Weights of a small GPT-style language model, trained from scratch on English Wikipedia.
Training: a variant of Muon for these matrices, 269M tokens, 8198 steps.
Each number is 128 + 32 x the weight over its row's rms, rounded and kept within 0 to 255. Layers, rows and columns count from 0. Numbers have three digits each. The size before them is the row's rms in percent of the matrix's.

# layer 5 MLP up, 1024x256, rms 0.0658, rows 356-392, columns 128-255
100:186103137138091154141147152126111150174170153157105120126098124133117108132076105132139148164089160174103154114147086107058088114159113091132159119139159166185142203097143146103120099141161134147123089091135109133061088108087164207082129161145151099165141119153156080168131093111120117073113168129118167134131178097067113103154108113087119106085134137159121100117188104118094121150123
106:158095138203161083112144123070141154124096138181080118168061065125137129098146195099092081167064155128136063116143083163165150135088093168098173095153111181079137158130153126162113130145127187148127128113126148079094094101144115127158160105180085178125093145129076145091193116159146143171102177138170082143136150175118154141124108096143134156126148122105147166175087145117142143161180
097:141132118126160176155175176190150082130162059073167150146171055130116120160175130093090098081104089132085110149114169127153153135150167171132142178117166121145066102146128072146150123117155089100151165132081082170182134160121084122187086128148156137109116226145153175107078152094157084130174143162087144150123122151079087169152157159104112198153121169157156116108118157130154134125086
102:151117094118112093188132148135184176133113167156145158123064168106092147109108148076118126160108125118074108149145126122110182105082128158129143136197141154175083179116169125173161146120115080113117075077101168120132109144118116099144104149157134073154058116117118125121143119112107128124125166142149126076133130149175138150178117140087133090085119140095138089100146138212071134090171
104:093136113111185061150109140168104080142094141176084142160087113135123120121097107070096127088138096136101114140120143077102142134167160158124175155117085063105133212146060089146112077077104176141160142163134159163141123051121125097108150134121053114133128095158158128123086052199123067174140140169141103151141142152126160136079164154130179094138142184138162143157099094136114106196155
102:122114144097159145187116097139106131123115081155135121067046145102103128222107165143138171115123086153145136078075100076169119124145110170101108105117156116122157121097123157105084154084172174122084130102074133108115201128158158175145101107168147111126181103131148140105211134191113140077152151142152161179148092095139117116143139146104088151084149093141152164148146184092125082134112
103:128143131158117153128168159155094074171150112148160166103116212144120144128165106137090158126134083123090134090138122195104106157124135175141086058089103158111117138146100121142189126106136138076108143128108078098153145164063122098126188108152125120124094186077121149146089123128163104192115152194111070144081156105105118129157140174143122137137155164094137136146151110091073150147095
099:072153148092067151134104118148188146140126140134169141132130163135171145152143124122134119070101107131143207207145079173083128154135088126104080090126163047123077099113116122074112089146161171110149138139054129184137092076084108096140167158111138141108098164159146156090162111130168141125099114126090167091132104128145139100107092219119125182072101102138126150117038091158142180151145
098:159071133178092184155132107173123132170123164029130129121119104144116162047182165103112118140112132155155119180210140125085146106104168180138130132167158102153103165177141082085138138100116128138119150112075145202124116145143152099201096175129076157118134134151160117134150131107040162143133121095164152104148131167094123106148146102152081109173077128154134108131081140166145129157155
094:195135086115100138108126122170159204123134123049117160111076059114150105096131149144147107147157155114118165156110107185178142185116139099171137108104161139117075118162095133175121129174112157125101187167109123156130175077157105164136187134137092105090188105113120108164175164118194117107184084131126100144120196164143132197104107119130124110095089141119104117143100087153147116126117
099:081074134134132108116159112062106143061070088152134210071122148072125112119158131156150165080143154173133147123135134133146107087170098116139142122130134163129147088118143101114159132109124090073120094131161130128140145076101153147101129087106098165093131179109072194118120165100159135125120134092106103101125184154078121104142145111155098150076125069069100125177097097104053203158126
096:129097170154178167097115091064134151072159103217070138088066133083116124133110131158165137113102147112191166135108141201178126130149119148108121143155100118083071175090105118114097104122105153097080106140165133082163174130144143162114070132179149128104157135076119145051144140156157139158092141119108147168112156111148138130136062103039133156073061158105157106095148087090193132163108
092:105181107118147102135119098140070128139140096127087129119143109148097106094154174195158100109123191164162141119105073078151125191110105121155195109095113155157130077133111105102161128116177142107093163091160145090114107151118133150168091187155108158098172118157136134173168123125079177111155169130130149162174158145124132146147157147135132149077028155157132175172137107101115109134096
097:112096133107099149146160163154181185110141172103184134139122087089101116120069105074104122166128111072142120069125135115106092137129173112110128118213111092111168179120130183127187130174126097170072138110064136180118128151132095129187200167079086135163113157075122062133106030140090141123134094142121106074140045138124159054118081128192111171172110117136094138165173183136147102134119
097:123100093150111099145177131096176143097127201108085111157164133164127103080152157103158107159116087069114100131128193125123158139097082168072093144097149141083146118081116153135167209110144136115135175133104065170160111092173103100144145171129161123151115104112138136162156182129158113060123104126180065154151085148084182153083181108119138164140147108171093147147179165159078170125114
101:095122143084144111161092144151129123118131093132150108124130041146166155061112054164142203162087096158145121108115123158096125111092148155148147121114178135103109123166109141166147124135080113171128153108135147150203078122082077060073158091117165130134109112154109103116100135120111096119156133116122138062115098111097129120153105112096154093133106094113093100132146119094076187110141
100:125144180092097103146152097118106126115087134148117116131192146172110093082154153120160115125131136084180123119161128138133167110116100170113146215085104164114125120102154077163121164130153158155094092085103145151123133107162128074140070137167134117185109176121074136106093140157155104117117090168137133153064113123140157135147130130058089117110108080171132110203103138085035147127088
095:118077150143192134128100136156090111096146073115158138120126148120092149083156118089151156154143128134132124110118109143139146158211142131127093098154133098181103117119139135120065136133172166127134100156080087154087127170093112159149128166085164141130083094164145158110115047086100104156134124134108102082121099134132124094156134163124099102123126179195083134099127194110152106125129
098:118099122127114127160174114124137129082114168140144154193134077124128151139126180142030165160138035113172136089172115150091137105074147088106146122152140122116158147144072081098173070095082110164099124170172114107119115166144146180166139091143133142131167145150190131132114184090205154121138114134092092091187135219109105172069178119128124124127100167162112115052138093061116114130102
100:101151185152139108118035131092130134153098160139145191093139105123188130121118107098168188139107107112158110107162146098082142152095055126131096105135053176114088065090069140093161132164126161164196083116143093132156187090086058072088148198118088162072113099133097087062138069118169190076127108120118145082175165104078161152150146097123140062098118107142108120153122174128159090149115
103:074069142118107171121145143183038150116128131135145096111122216165133148137140156108160150146115135080106194171134134133107172196142138207128125170128113119113080148107115124055093129151120197119117093152162131113022158083158127077095169118158182168103090128082155163161186145096139105169122203142118177152130113109150130157111078087167096151118155162127140150128125148150148100094150
097:152130106126143150069112101090095155100152138082104147158135144123126127190175132135110110152101097125091176086119127141193136138100110135141111127140148152178131141119157132151121095124084073067117149139103129111091145072160142157085128049112080081103068083172138072171075092119099100098160066116128145087096127125154125173099136179068127197108135157112157154120148165086166090142162
102:144098102108067144127134144076115152109075124105157145085117183104159106131138140137141208140135101134105122120086111172094150088055075127151171136131152088196149171136128084063073163124145146130125153127115121137104165118119117158127166151192134119186150169115130061152118124093056098128129088128123158138123091156145087139122171082122093116096100157158143162091139189177085114171173
098:080115074131107128078097133138126155154163077132132111102161051119110069108149171118118152090069075055140106185121117053133092151112122126133203126107134169063069150218179149123114109093171186126102153116124109191087161097111140072160154093127112130089098132113147085109141164129139067151120150146122144102142099130118154166176134105113102187164151118148169110134104139162108122073114
098:129173154144125125143080160076101142121155081130178112139146194117223074116136136148132130149137109143179156091129103099164137174114175127135149166126137131112131148123105139084075135196127099125153108097126100117128120151094174122111117052147194106090130127123116086105111112213148094081147136155091082137105136110129096164100160142101080098131130160075130106117114130112122142120098
102:149076068157108136107071162099109078142139206185103074113146127129107176151093129029113172103109124134117113120160096108135097161119141152078138144136158083141097082132078121148095138146109074134107107078093127088105096102146123167107078121168102132093108132181146143136191125110134162096131132139091120147102136098089120107110134103100133126127136129149100095104160099105122083148086
102:150118124150156172038089153061126111188161150145163114187049129158145104103080105173052110113157144081154099122112173108137119169188122112163109164169126121169125148106102162135145117122175154124112138108164102086108112186145197140126100172112136142153123159141149121100067117168105098150140138111161181097087117131140078121122141122153076101064192132136131127171084152091090135080120
100:115178067148194121168147117120102124146148111171162127164143171076181120116175087062125148161090106149163126155148081167069132127173047187103103068185118134112146115078139140137133167095119086149098143135127135120138150123149127095149115113158159144140111130157141136145068117128166153093111087170066130112168147115080090065101111029174129101148134110111141126142119089098124143131166
104:124072123080166126102123131119156108108150162124172112056116123099066116108142135027101128127064160145104159123136135175080131159100163166099165124079110088129126143135076106158114160129130088141118167125135122177170074193121152113151095078139166141190099144110163087165109154120132127168102141077157142091135135103150123139077152167145091098087149146142142131098152152152119129163145
101:073125188113106167161162167151092112099139111135132070090147161107085182138147125107083081070139110129079162139135165130110196103142150125100141148161103146095145112172167201048138117156156093143121113125178125141099165142103173131189097125130109070091082171149065115155130131141088169130118153129120161193155122089112128156146134101119121094184115137141132138124158146164111093138105
104:119129096148111172124100125150114118092082119107178163134137127117119078090116115069177097122155090114185103133034111091080161141162141141105155185162125097190204108116155135083172176148170163176117136080128129130148093150141161144145124143121117081094110119125097158129105067165070159134167192148132107210135169158131169129147180118123177102143158108137114110120140057102068128164153
096:155114159143144124095127119125144100126082127124147109124161077102089138141161152094138106113129130120105159073120079143116124117100188114121096109140136150184087144154108117097175143135081180115140123110150158129120153146081099133175101148120102148099149117122215129120075148130164097120094189094184160109124048101171180116186140159151116177038059188141084084180124163108151110152114
101:122140109164115105112121108103126080162113099172109106100114109127096126072104095189110106193104094103126157145198110129149062177079135094156149134131161160128205139117119129161102164125195084145164130119077151173132108153138177130135122164130136133115144117160153128153117137157146151135053137094073141148084092163113152071118131111101139104145119137108129136100094137154069137152178
096:111169132173174135097111143148150126124112158161121098112104139121132184089131114093068187096128137138187191171109110107119178139110117232129102169158158180185129124097138134171107108068081140031176101102217164178160106098114163098110153147104118152143102152111161097172181129104170150161159081089079107122111181147089163097130090147072116119157118141096134132112125136165147125143109
100:144109123150089152090145159107109160102154087191173149117163189132122085160143144110163133141085146150097162139143109144161140081123120108153117153134148158066078080174133116137179100109114074062104172179078154122123081168158173137180110123094188154145111147118160134169183104165146151095113142153132146132088117129158121164112122135123152161116119130080145163143138144096082098097101
096:125117147133097158156149148166198116085170116101156164164113189101146146124116137118104165089124137141078123182063095162107123086098136137091105077095113077130139092112139072123127121117129108136054136206119150111163134163163121155107125132107111110102164124102141127132083138058173073168206077123161095119056101107127110076174097103168130100172117147107184172094133137132084160141081
094:120141136110168076143068162114114181130150138106162159137137137109111145147136125103104090081133088176037102155150212115083091159137148164161152148161115188143133204140128067135123196141106153138149187126137180114159179130150115112138120089116129109127125093097106098094137074145129092082077132130138135181085088101157155121149153149148166150165156134143149117097150164145137159185193
# layer 5 MLP down (transposed), 1024x256, rms 0.0222, rows 356-391, columns 128-255
100:124092233119195066066180172155121179145142140145115132123143140106164181129196125134115078120112157132154159059148175154074104062154169156086133185128149142098139173145134143156167140092142076128177145151059097108071161171128104114203128145145186117126165154142124132132150133144155132136157099116149128119178096117162117134159146181066124137125138150128155128129104119115146110115096
103:078086146157101157144189147042105120145147109177105155106130094123140097106112073051104090097119119171086156108144086157108110141173164125117114129077127133147156143103126096112130158164147142142136180119144144114128134106067128134113093067177145160072122100164103128130134127169154082153137168099152144134065059080169102138106155113090132171114111134179106105073118127163091096121148
099:155135153097080135113082169193119146117145173172053131116135090128205093141144123125239143097111149082158153107091117137091147161109121140170116121109130100147086120119156121148099176141126109148105126091153140138086088127137127085070113142025160180102174101140125128124157131075059118087115071142127079121138074124105158175096132083098085128112129157137125095091088119087169109151080
105:162131103103130105103164144142128113128077168155143116111155127102175117070126142174109111138103159171187208148115142119169096087048106090108090137141100165058109089147147127113164121188114141140096092114143120135108116094121156116152210157066177194106200107146158148068122134104140163115105134102113127132117099135101163149096148118147154096068138142074142128166190111097125115142139
106:159080131138175084126210173163135199115162104095077118098147154092156144174143169090103093136128130167054123171182125145114176163152129113107134162168118160052175090123127137103168140087137196140094145137128119085128185114058089149113092121091130168077160162113142145050132112198125074107121154128123163148083076180130116115147129127149104111108102118090128179127136135129121176152097
105:190091161144124162128169125102161082128168098139181133105100115053107151152126091077125052094145117144168140127085160145144116172143176133121100183093153133107086185110149172147105148115112158114129121143088138142152062126118138142103141152136139104144146127155087093113107078093153116119100109123154175201083158154200126112145153161119116163124109115158116135154118202188091172119095
098:112122154103134160151152145187128122129018127066131095119187091127119199098134159094145169099060130096174089104089157100105123129158165117157116151148092160094088135167093138118177117096108096084143095107111141121143123152059135128186138138055123149085162111153198134156054152094108141107149148109133094168120153132060114124110136126131128210133152083170153082131138124223189140159192
098:165080150094183083133146087141103140129163121120075096162110132112132137124129093112092118141123116117111162117159140135128126135110188160126092113089106099177109149137107149060151086088092160144072182129101163080159186127160088118170132150135158109166161117128083142140149217098126132090143144068115113081089136102135126095100100124146078116106091154121126111186185154135144047107135
092:132170175091110121075108112138074181096138087132142128065150137124106144160128176087113192110097121156189093084114065125104121125134128165110198155142104164117102104100142172107120095151121043087121098114123134084139125092119138178103105112087129161153138124101157102138146106168153121144088144117088155179163112196129128097151112118125173135041137130093170161152146118169145162107119
092:102096130112163099091075101113130129114146146124124132082117165143124141114157067067074156128095152181135101194145131140074126110201111106102146132116157123145154175136176158118092112110099083124110136125215087104112100165096157110110134160110141102168126187117152139041102116149121174176105164109144131136088086134132098122174127152181142098201151151157087096043121130119130066144154
097:137124132078112100138183098132221139117149166102080090145192172097132178134115086134108089136118141112105130114110145146170176122168145088145087131137135126127104115052126080091113150147142129141102164073148113072132108153075109128154157179071163209152162115126098130112108093195122146187086132169127144149125154192119147159126118162147125107202135109119070096164101108133177087145136
099:139112110054103108172131130098102079168142119175095119168149147155102117128121148146094050145178111119108134163084094180078120159180125094075097094126206160088143114144127141165149108156159091174142105064092181102133133156159085066147088066105108149143110139207178161153135131088155141103113116126121150096171129122132154129147116140151019155152163092135120159172149126158054149105117
095:122114116179060136148130118093141124103153144133081108125139119130115178184088140158134093148099127127099198091110091164107107084097106077146062175123161151080141144104141090128172125135127138165127158098132087131075164117083045127128125129104146123128089153140108062107111032119130171138181162130121078201134088143135065125092075125152116149138152144112101172127148142219128104112158
100:151110127110086160127145115155160172164149117188131153168122157123110112119168150179094101096100119136147060121155150146156118080159149157108144122074145154137068114132138149140129125090041141124104127126122172102118128176160129115135210137147108076096151147173119113110139111124064184099111105153150139099093125150151121196117077149129102162138114147154151172150172211106136072104180
097:145093184097122141114089103103100116130150132159144113122145088142114078164138111083124135078091108119133123114138119096094078152109204140155164125124089183203107110135116133146018129100070099122078089122136155133172168156113097089131177094134125121141120106178118138214151115119119084211145126148217151119138096163106108157146141120122084180132159106121125110103100109138154155146075
098:114122170112160132085078063136096182133103124129129090093091125141142133101135130120142120146113111061156113097165101116148121181128112171121126129124144080143174106117123145151159091141071134151126165151119108152110112157094113023128210126093144184116138108151163137120127142126176064130129121105122109076081078118094075221082089170071110094119122166118161168142071162092108157087148
103:060130094172152126174115113119074111137139067168042196109093178107141155155095103098188095160146101191122172174175131123116138114107168138110133157115104121132120162135153103073144094130152127105118115161097148182101126135106116131081151122088118150078136113165124136129088141161121101067083076059083157168062120177109153123090138122131125139156118087161146081128141135087115149077136
097:149145118181169155113091127134136110110125138104099119128143097046125104135153097167087061195138163145129130165062081124134153108105109072139224140136110114136166104112146095192165122107139083139109149146152162118156107084204140080110153158104092137140182131120105180161134099120104142070139090122123132116143136168187212082112160103139151104138116065079128148121147119113098172151134
102:086111133150090119159101056099167124123137176069146150128134183080148123159094106142110140106141089096146114090147157111135176127134101099117155164152138089093160161112099101120130041146126108120132139127126049102123115095116180086064107180098096108218135093078117136124118102142134152087192130100168132140132122177133098088135157121125163173122167106139106169116122128103117107136143
099:166171222116136167104169113115141144145215145137124141177118134133166173072105114159136127195161111091107153087103190095088076099150121141134132065136109204164108138067152112103083105163126127119091127088085124108114111154111139084146177085137157112132186133166203114121126090065102111096143114112079161134124156128137166160173143123096045152138146112122076108149161114115110095162158
102:143133110063117111187137119206161178124120112123113127144153147145124149108172179188144088137110088138206152116123138140124092108127106143124099146150120054152134157126133112121139099080128135171106186075124149100140067140076094127193175174108108115137168072112103131152110109123196199089177130137115100089107121147136141138198094146135082105181178160147156150158157109143117112086134
099:147159084161115154123134122112106114127135117134133123126158097148046184072200105068121117131164106139091133164088113128108089116146147083128142130106126113149123098126116158101097178072160151134120077102167106138110108145101067154181128159108119143166129134159193080140073180145085166081125119087144118128195148126168116097158110084129154079157097126122112089164068125103121148146075
102:175115123187126119155149123123107170071100119105105165175122159221178165124080124116149116093175147092080138124094152096103128099150135083109164071086089089095119103126136080109143112156093120129093184156196116095174144117156230130035123122113120125129128103078168088128159145156057127124087123178108119147124119096134177115144141081123110141086106095179184101167059131131229157163095
097:141160063195150157168072160146126095132094188182120121136160132050102082113144169101126161092125153123149122121055147126115175073212097127214112189129068150172122084245106106137159148179148077114112132117141155120105070153100073121047162126111073136168154098074128132154142143127117153100082120119150139143119192104172158076132134095106120121173139105125126076125124106136121133143190
100:152166111125103089145096091148139144136101119106103146114133149106155108167143174109127134132121149139092159133039155156126096033127135135161164138088155128104097112142165119181104140185152170122102086089063151145104192111094151185118128135108167077168156133155159111154123153077090131117117126074093128134146209134127142160055113150127098169129163110110168155169076148167112148117138
102:140086085045189153094153162089130097102115154143114177130078130091109155153162113144148183145075120195165190107141106093189120116135070110147111177142114100135139102120095071140078093124120111149129140098131139149117128087076106120125126131154153154113114171199128174193152138115128139097140165131117100189164088069157175139068138065081143141090144134116153071145166117140149088101088
100:147121149114183125103164157116144135131159095133136176090078108165129107118191146109092124125129127159125129139097111110114043033134129164170133157110093163140131106128114154193144198141118142184128147147106119166134141098154124104056138147112143121156141112113133132156173150074153124154137190116124114131191100115085096059178091131132140146130113049116060116114112172132150161159150
099:086108128104100109109174115050198125093158126131138159150143090073119172151101116131124077123150092112166107130088082098118155104081138119110197159126082131128096146104156141086131167122157083135126183178066098092154149133142097116107182141122140141136141156094115116127173094123116082107091129116125155120130076105125173116106143156131142162173143142112071078130112137151124220147145
106:106159095145144095109163150116087183146103113129156157136131147097137112079108145135117138099097134128168069138090154203117129118120102116118170143088180139129143109099124101062091136165100101131134062090148163115123148164141101126183036091101104145054110140120128123130094126145121130079109172103137122131175116116143058130147163153151153158170160096166131176128123157111181069116079
100:114149124083099158150127041111112093116108112148177140169157128102141122155124101138116142137082039157133154088143070152120092138154166200124123133145160047097143122079088099101109062050126141136102117163133085162123125085119086097133168157110194110125100104150179183099131175134090159120177144109112150144080062111161146131138089153117155142139148140170158168162136110146110132089180
100:120107157146111198177098122141145071122124119119148123172083146165141125154104141134174192103203167112111106147114127123121125147080159082126148119130110116089074168097074144147107073094090162142194137072145094102128141112106101078141127120121086134153108149139113109091087093113108101136141111136082148102185048105198097152137135178119149119189142129067173075113116175131137131130114
096:129130079147089131153163165130141176140106138133118214142159097216144099153131201107144117156124091159094155122184102104133160142101113113175184108151178125137130161185154103128105135103083164210167141125156092060098154172137121187094138093167164134147114109171061156148129152157157109170177063091104184171087178111091160159095171074093113179102148096135173159171088083114086114130145
101:149121155120176082123120181142152162108120081154122174148110064162189170119084122118140102084112139107070120151129115132162165141149164144112119104153099130118150151124158094093177176148148072128140110154113102145107108091166101166119154144110129206131127157102124101152153161149157117096099078184119139150190102178153144121092098119138080145130115139111137107154169154116150135202173
102:211120089050145105095065126176109056138176147155093080133119123145153112169139121067111153155155024092093077118163123065154141123091089154123121132114114134105183156081079165152072142105109127086120098122085103147161169128132132130135105144145058097144096104133119118119096100118135122166124153136092081131180180127196154126146056161134160114113059142129118128132118151134206156076106
097:142140167130081122107132154143169147164063076110099151143132132070129075097157193098158152146125107084080160134151141141148155111113127196131113077191099150071124157150156118147129136163115149131177130160114100151149115074096186081141066173149122158180117171178126141099116127147087086185108151099114174112090135114168105169193139170145111131127160122134110155136136118164159139157089
099:110140121161094209146109179135107165119160136097086130203157181087101165117149165144071103109135158101076197158103133178092148101149072133134142110131180087122135162234119189079149144143120172098169131100092158099100163137077086153129086187089082110149067175121178126125144157147100156150129137127121112127179182095112071163084102095082127137158136107184099145153129115155116160151094
# layer 5 MLP gate, 1024x256, rms 0.0656, rows 357-392, columns 128-255
098:152130098050171132195143117120157179170184148121147087117130089142202144099091124145155162138123130148149183101162118198166167122032105136130131113162154140153103130137134043087143127119182135154097134125084124150147118152141070132069135112148128084122091155132140120135141128109104110186130146159130127135162154140203146108144103104088116118107168113129111082116122181122072159135107
092:150103168087157187178105126128121086103105088124082092086099248117174139112142105143147152144116128130149125117127149116164056171093103140104104115111170191105123159101126157144153136136112186063130108118090116091190085141051117137154150134203082164123112145161115075079127119111119149135104077158106117157074116155147120128166140091084128107138103127109071083122083153152182125055154
102:110147081088143110154123142064134161052115163056180135131091125186159113104072122129172202085105181136122113114181148126166132103145123128135102207106076137128104123103140100177188106156126108123146186189125142133106122072095170154153187140165113145114146126180156125088082109123086123094147158134088109118206169198142118166104160121079103137122116126156133101100156154181127125144123
104:077095097078136086097145164120170104145104133098140123134163106173163151140103108085111109129063159188155171127116155183095130102209145107065093159128153093118132125142090117114137149131199094102145147115074086162119171090133106137098181206165139117104140172114126138069102153167140074089086170123191158120110105212107102158154064050090097138122165127119172133129132129135126139110137
103:118055115113159171112145172125131066107131140166155134137105119117078112167128162161194165078094140111136186128127063076204182156140171113132102117181144133084207164100154202184115127123103141124175192119176180162125081092109045196147090100141128153154112115147147161155120140075144179100103137134145136150177128099122113136121152189087153112173091115199176104107138158186088140159133
095:106142108155107079107129102140144164118137134063116110121186145124108061081189128130158148143153075121121161120142112152149109126156129150167168112158115127162056125141205143112168079056127161110156096120103105180136148126157104141122151170054103149188037129095115125168098087187140089121124156084112113102187169122106097175162110140145134084135170129145099190171137141097048080141063
098:051139179149120146158112093105146130161124191115115137130125143096186087199135151164139154109138206159128070104064139125149155177158117134139125123107146130126129180145097060103186124149140065112069134164143154080069153183082101153193202122153116090101127187141164134145122188098065146133138135104130107115163122092097083104162130103068073125104086107141080130153092103108101124101145
099:153239103083131150120157127111093163077144129100159138158150081167139113092209138055118182153107145076134130077122123109205140151087148136131157134122126095111152068081093121108127088105129162140161069128142163096153149129132141161143127106116105124135138092139149189122149143160128123144140061089112141162095156149104153109067093111116111091108174162059125137067138081179137171091123
096:097181109107173154144102110117137188126095109174145104150173136143124118089121134151150132156121194126106138111110058170157139104183101158124144149132170112129118144119174106148146096158174125152109091118123099127133180117157165088150111188102135178100138160093122141128178108123177106123129181109101159145127155174151119096130131096140116131167145097158101145079114094111131093110092
099:126102114087183092121130144121112177152150134138179091102177169111067156154098112122152113129121081144142137167115131144090132162140180102092100167108073097142190106128096167121147073135144113132075105141137170077149198142161079123166101142124156148151157062121051127134081133173116133067083199137111179128095170121201107148115119178161135075141136125186152156156127166164095116058147
101:124138094164143165152101108146180158116084100127134133137118155092108141110089129148157143190127098127142087105077122143186111135125139145158141099164096148077115155114153107178103149078111151096208169139153132125045100169154109116066096129110078144146134078118131090133146098156157171168186094139126147074079127067094099165182159133156026147104196160110211109115130104126139173188168
096:114114129169162122086188140090143138149149097178108143096135135097113142132112119127198094090163158100099100126131164098197161136174151082137253077112117161175162043173101131046130119094194111125097164101168140078132116134101146109101113190131140128153178127089128065198205152120084151115100138123141102097138143176130136165097185136170166098094114151071147093096128120094138121123096
101:168105127086070135105113056149103185138106097178047118136119103164128075127130134091104110136096093132099089109145136135157109108077100076128080136128194058106153091162152163170137167164126116128100084120074112090149163116087163165101097111114128090128125072151066126154117139054174149152115141149187131104103115140094081171095099068208095101131122107131143118116111108113125104135094
094:079130072125113144076139103097151141184131084146161137121100153089105096100126106141157115138066090157159154130141102100151132170128183095125114097184141131097110103157175102104084137043167165162115119135156194164112112102136076096112096102151129093162142114103124091185118142141127124180168071136150126090150101056143153113151091107108080102145192133165097104116178168110096148070156
097:151168130141138182077141157057131082104117096122155131103077167106145164136132125129103106164156182177120168119175136112074083105126131115102139101190199123057109116130141139112161143119105138162150064119151119137144131155137131148120130167116097087126195134158131158165087165183100201124168142152146104100087161143152098103215108106096215126105164106141101127175156144088092170126093
099:100137126111077178153161123119145140107167117103081119154116129102112168130075149145118117185112153171110152158176124093125102088122103064141165180084151149146129081149150128161099156203172104132092115173100127163100141091147109083178133123172130168174150131177153143182101130083176106073113105152130114137101098162114102131179152134152086084130047128134160110177133149128213091132121
097:143110174160154163128139111075107119157201119102193130149143067176120161147085076156125122170164197061130156173127125133126176108119157129105114102107116096099141107142105128174082167103130102121132155155130152124115178110147048101117111164148113079124124165120140088110101088148108143133188113154164097125120166104118177128097164140104092172163150062107066093137095178122158130092139
101:130151074107118136127127131048185117131110096154132147059156075117111045119113105128091136071115123143137192142118076115155170159103108164121130116183078147090093153143116112136092067065128152104122101176149099140102086088127134119161124147175115102173193121142141139147158153158174107125135137157099096151070160201148175103116151089113093093104144168145156132124132104109149116156130
101:166058165125189196190159167146108143130175144097134158149150101157095156091123145142166159118115125082102108162157109143115152126142136110111168125119112162103157135079157119128073103080115129157119099184136130094099109124112121120135160097093105135194192091148125128150102106141067136090121134140163133146079110151134101098142097146127117149165170091119155117087110093153165132101132
100:106092084074164158086130082096115098194138095139120140146088078154136191072128108099183167148176171159123159137122055120112138111083171139108180159146100148150127159128179119170116161164116119112108119117102094142094143164098080156080148130127080136160139102176168091146143077083149165090131132167126140145108118177169152095100149092112108097140121155128147157147121152149177095142129
099:150096181130167146108141105140142199091174141106147134131153132157140121171128197057082103129147142135120120115210099127179080148160152088090074183141121123080103207145115147130099228092062204095135085153106089181106107090183107126132119166056120095165141058096166107159124135142092111127106102096155112118124106123121155110114141165105152072153142137138064064092111154106083061162152
099:153091106122117168116147136127103105115103093131156131131116136127168178145142160156073155121189151154138073161116169175110113129082143058115170097084124132135093124100144112131157159090120145073127128125137066163115112144147164218074140102167177141137130149128193057107133138142181094137151117110125149104056140159131082147142100138108141149110178160117102134140074153153103148104159
094:056147188122157078116120112138104159136176109163123150130135120137117160147118165157186185109127103195093144150144107109135126158060091142127158184133127148152185144085159151130194148075086102148166089130120206158156153089126144173153164170128086168169111206130084154176087128153083116090055111061182073074162125156112119168147158147101115148143129124129096160197134114136112137122104
105:136166158124137109191216179096124110168141139118102108122132138151156080082132205112131099150151099077083128152145200148123080124161075174115118151079158145119100082147126101141170122101087140107178091102099118093151131115150133092121150081154054116129202099124164138110096097082121139124122182117125094151108152124144151140127074063091109103087163122148095116131112088115093124137093
103:165112106096144153126159146108145138133107147185119163122152091159176120146097139124133122091148166204108127155138140136178056129160123128140143137078106178050170138129092080170201086199109180161108133145128105162186136049136118163193197134144116109210130091117128103162140134098149098141085164164134091089116127127177113164124190111134198113139120130094148120166177161125127085101120
101:116139146136155144116167157118152097119121155142168131134213156141074137073140176140074098191132180082064111224125145138157128118108139107178183176110125087158176146184078084182081135139146102133123099127109119183146169153152089142121157138117107161188182087130138166161097117082136125148132121093152142153094141124059184122106174151166130116134150043108163142135160062112077104155150
101:153185199096118168133104103132105113136073141130143107133114060159150159158104117167151124119178140085119142164101113098120078177053082088152177140057140097077159134072039090185161183119121180151137054109114153089146180140163148156121168079147123171089195073137160162110136202091104121144152120120130113186121168144186133107123118112105126161085125084115109180184178114135090124117161
106:080064138147156176148118103087178056148053129141165126154121098114143104186143092080106148162123120163084083143095119129141142108098161162124092101078141172110191166150175127139121126169100072123132193124110132143082125130122094157082144157090129054164101123160128121165135119135130119092100119146107090120198129111121164115118150150085109071127172173150103152143148117109116118114159
096:142078106082170158126144171140167092103146127138149129161109117122131134155114174203113087130105106140169162134051157170162091182149139011106168180138103146136159158109118185224104130176130126122087144111127139126103128142128093137112126085069076107177199155124096149121178110123133165125109060162177090173144137120098161124098162143119115131138088076153122125106167166147147148086081
100:168155114139155215153152159142120130191157073123231136103089102082113135109156076215147158143120139136131203145125172108185177111152116120074167092175142124142174165122155102100120160154105179187101121052097158142142179089131120114161136091085177111090102144175123126120141171134165131156125102088107196097127109099166118096166126128105080130138137145131091129124112146193132056094110
098:217110131099113159160145124079099098112100069091118114176110118108083158181119106108094131081146165052122096132149181158136101112149171132099157067145126073117098100099088152141134158119139105112122155161121098212137140149113163156106131165127140142079136164144163182160108097159128106195135171114145099105086094143157101154123146133104088095141114138109131110098085148106150179193125
099:132136099150088173178171221144114107114133112136149130137130130142112146152104083134107091093068200175076093086131162114162139145143175096133137071115128116127166095121090108166151125148113167097159169123131187107106126107127125150204161125189149112113095108112143074101104100223132116149130100187147110119184156130138138099134142176155092107119100147104103106103148139094113151146106
098:083125088054142144115045132135176110119120174160161108110176117177089142135126113126121095146098119123124099150171140151123155134118087100163140112175100151141191198142092095177163116080126096144125114102165056105022124125150172137151143113138140173160143155103102120178145093063155166143159142142104136092138102134152126166128110107093178102150130100129123162180074115222189113157074
091:170098128109123133091181064127096085131196151132160143131110205135096090108113149187136141064096134098112145129109117159132076149147090155159187122124081128136090128098116091153159164132139114077109186112141203143092090116139132147088164088141123120076101132094119159120118166142125100129123136126159082138129198085152126082087150121157136165095169091164083118143101150103056166171139
098:164076139091111173190142137120157128125112123124139100141080166171106145179120124157120099161117097136165109109129076113150074162106117116155118039117081198105186151145137078123165088100127127101113110088157115126187117174127164137129154117158114059159082098133118152186043147160166124106120119138082151125136130176072134108079132069159114070080131117189160095106095105120057106105125
097:117109089136114149168216122131131119100106127120199164045148127117100112130130155114114145144136137128119137089085105149192128111087112079099125139165080124163155156132101098093109178161128156095117156095084163136157067085124018095164101142152173140149132153116150120134146113097139134073066075133138138147198134161100123074185131110151107104178108116150108086133123084158136214146148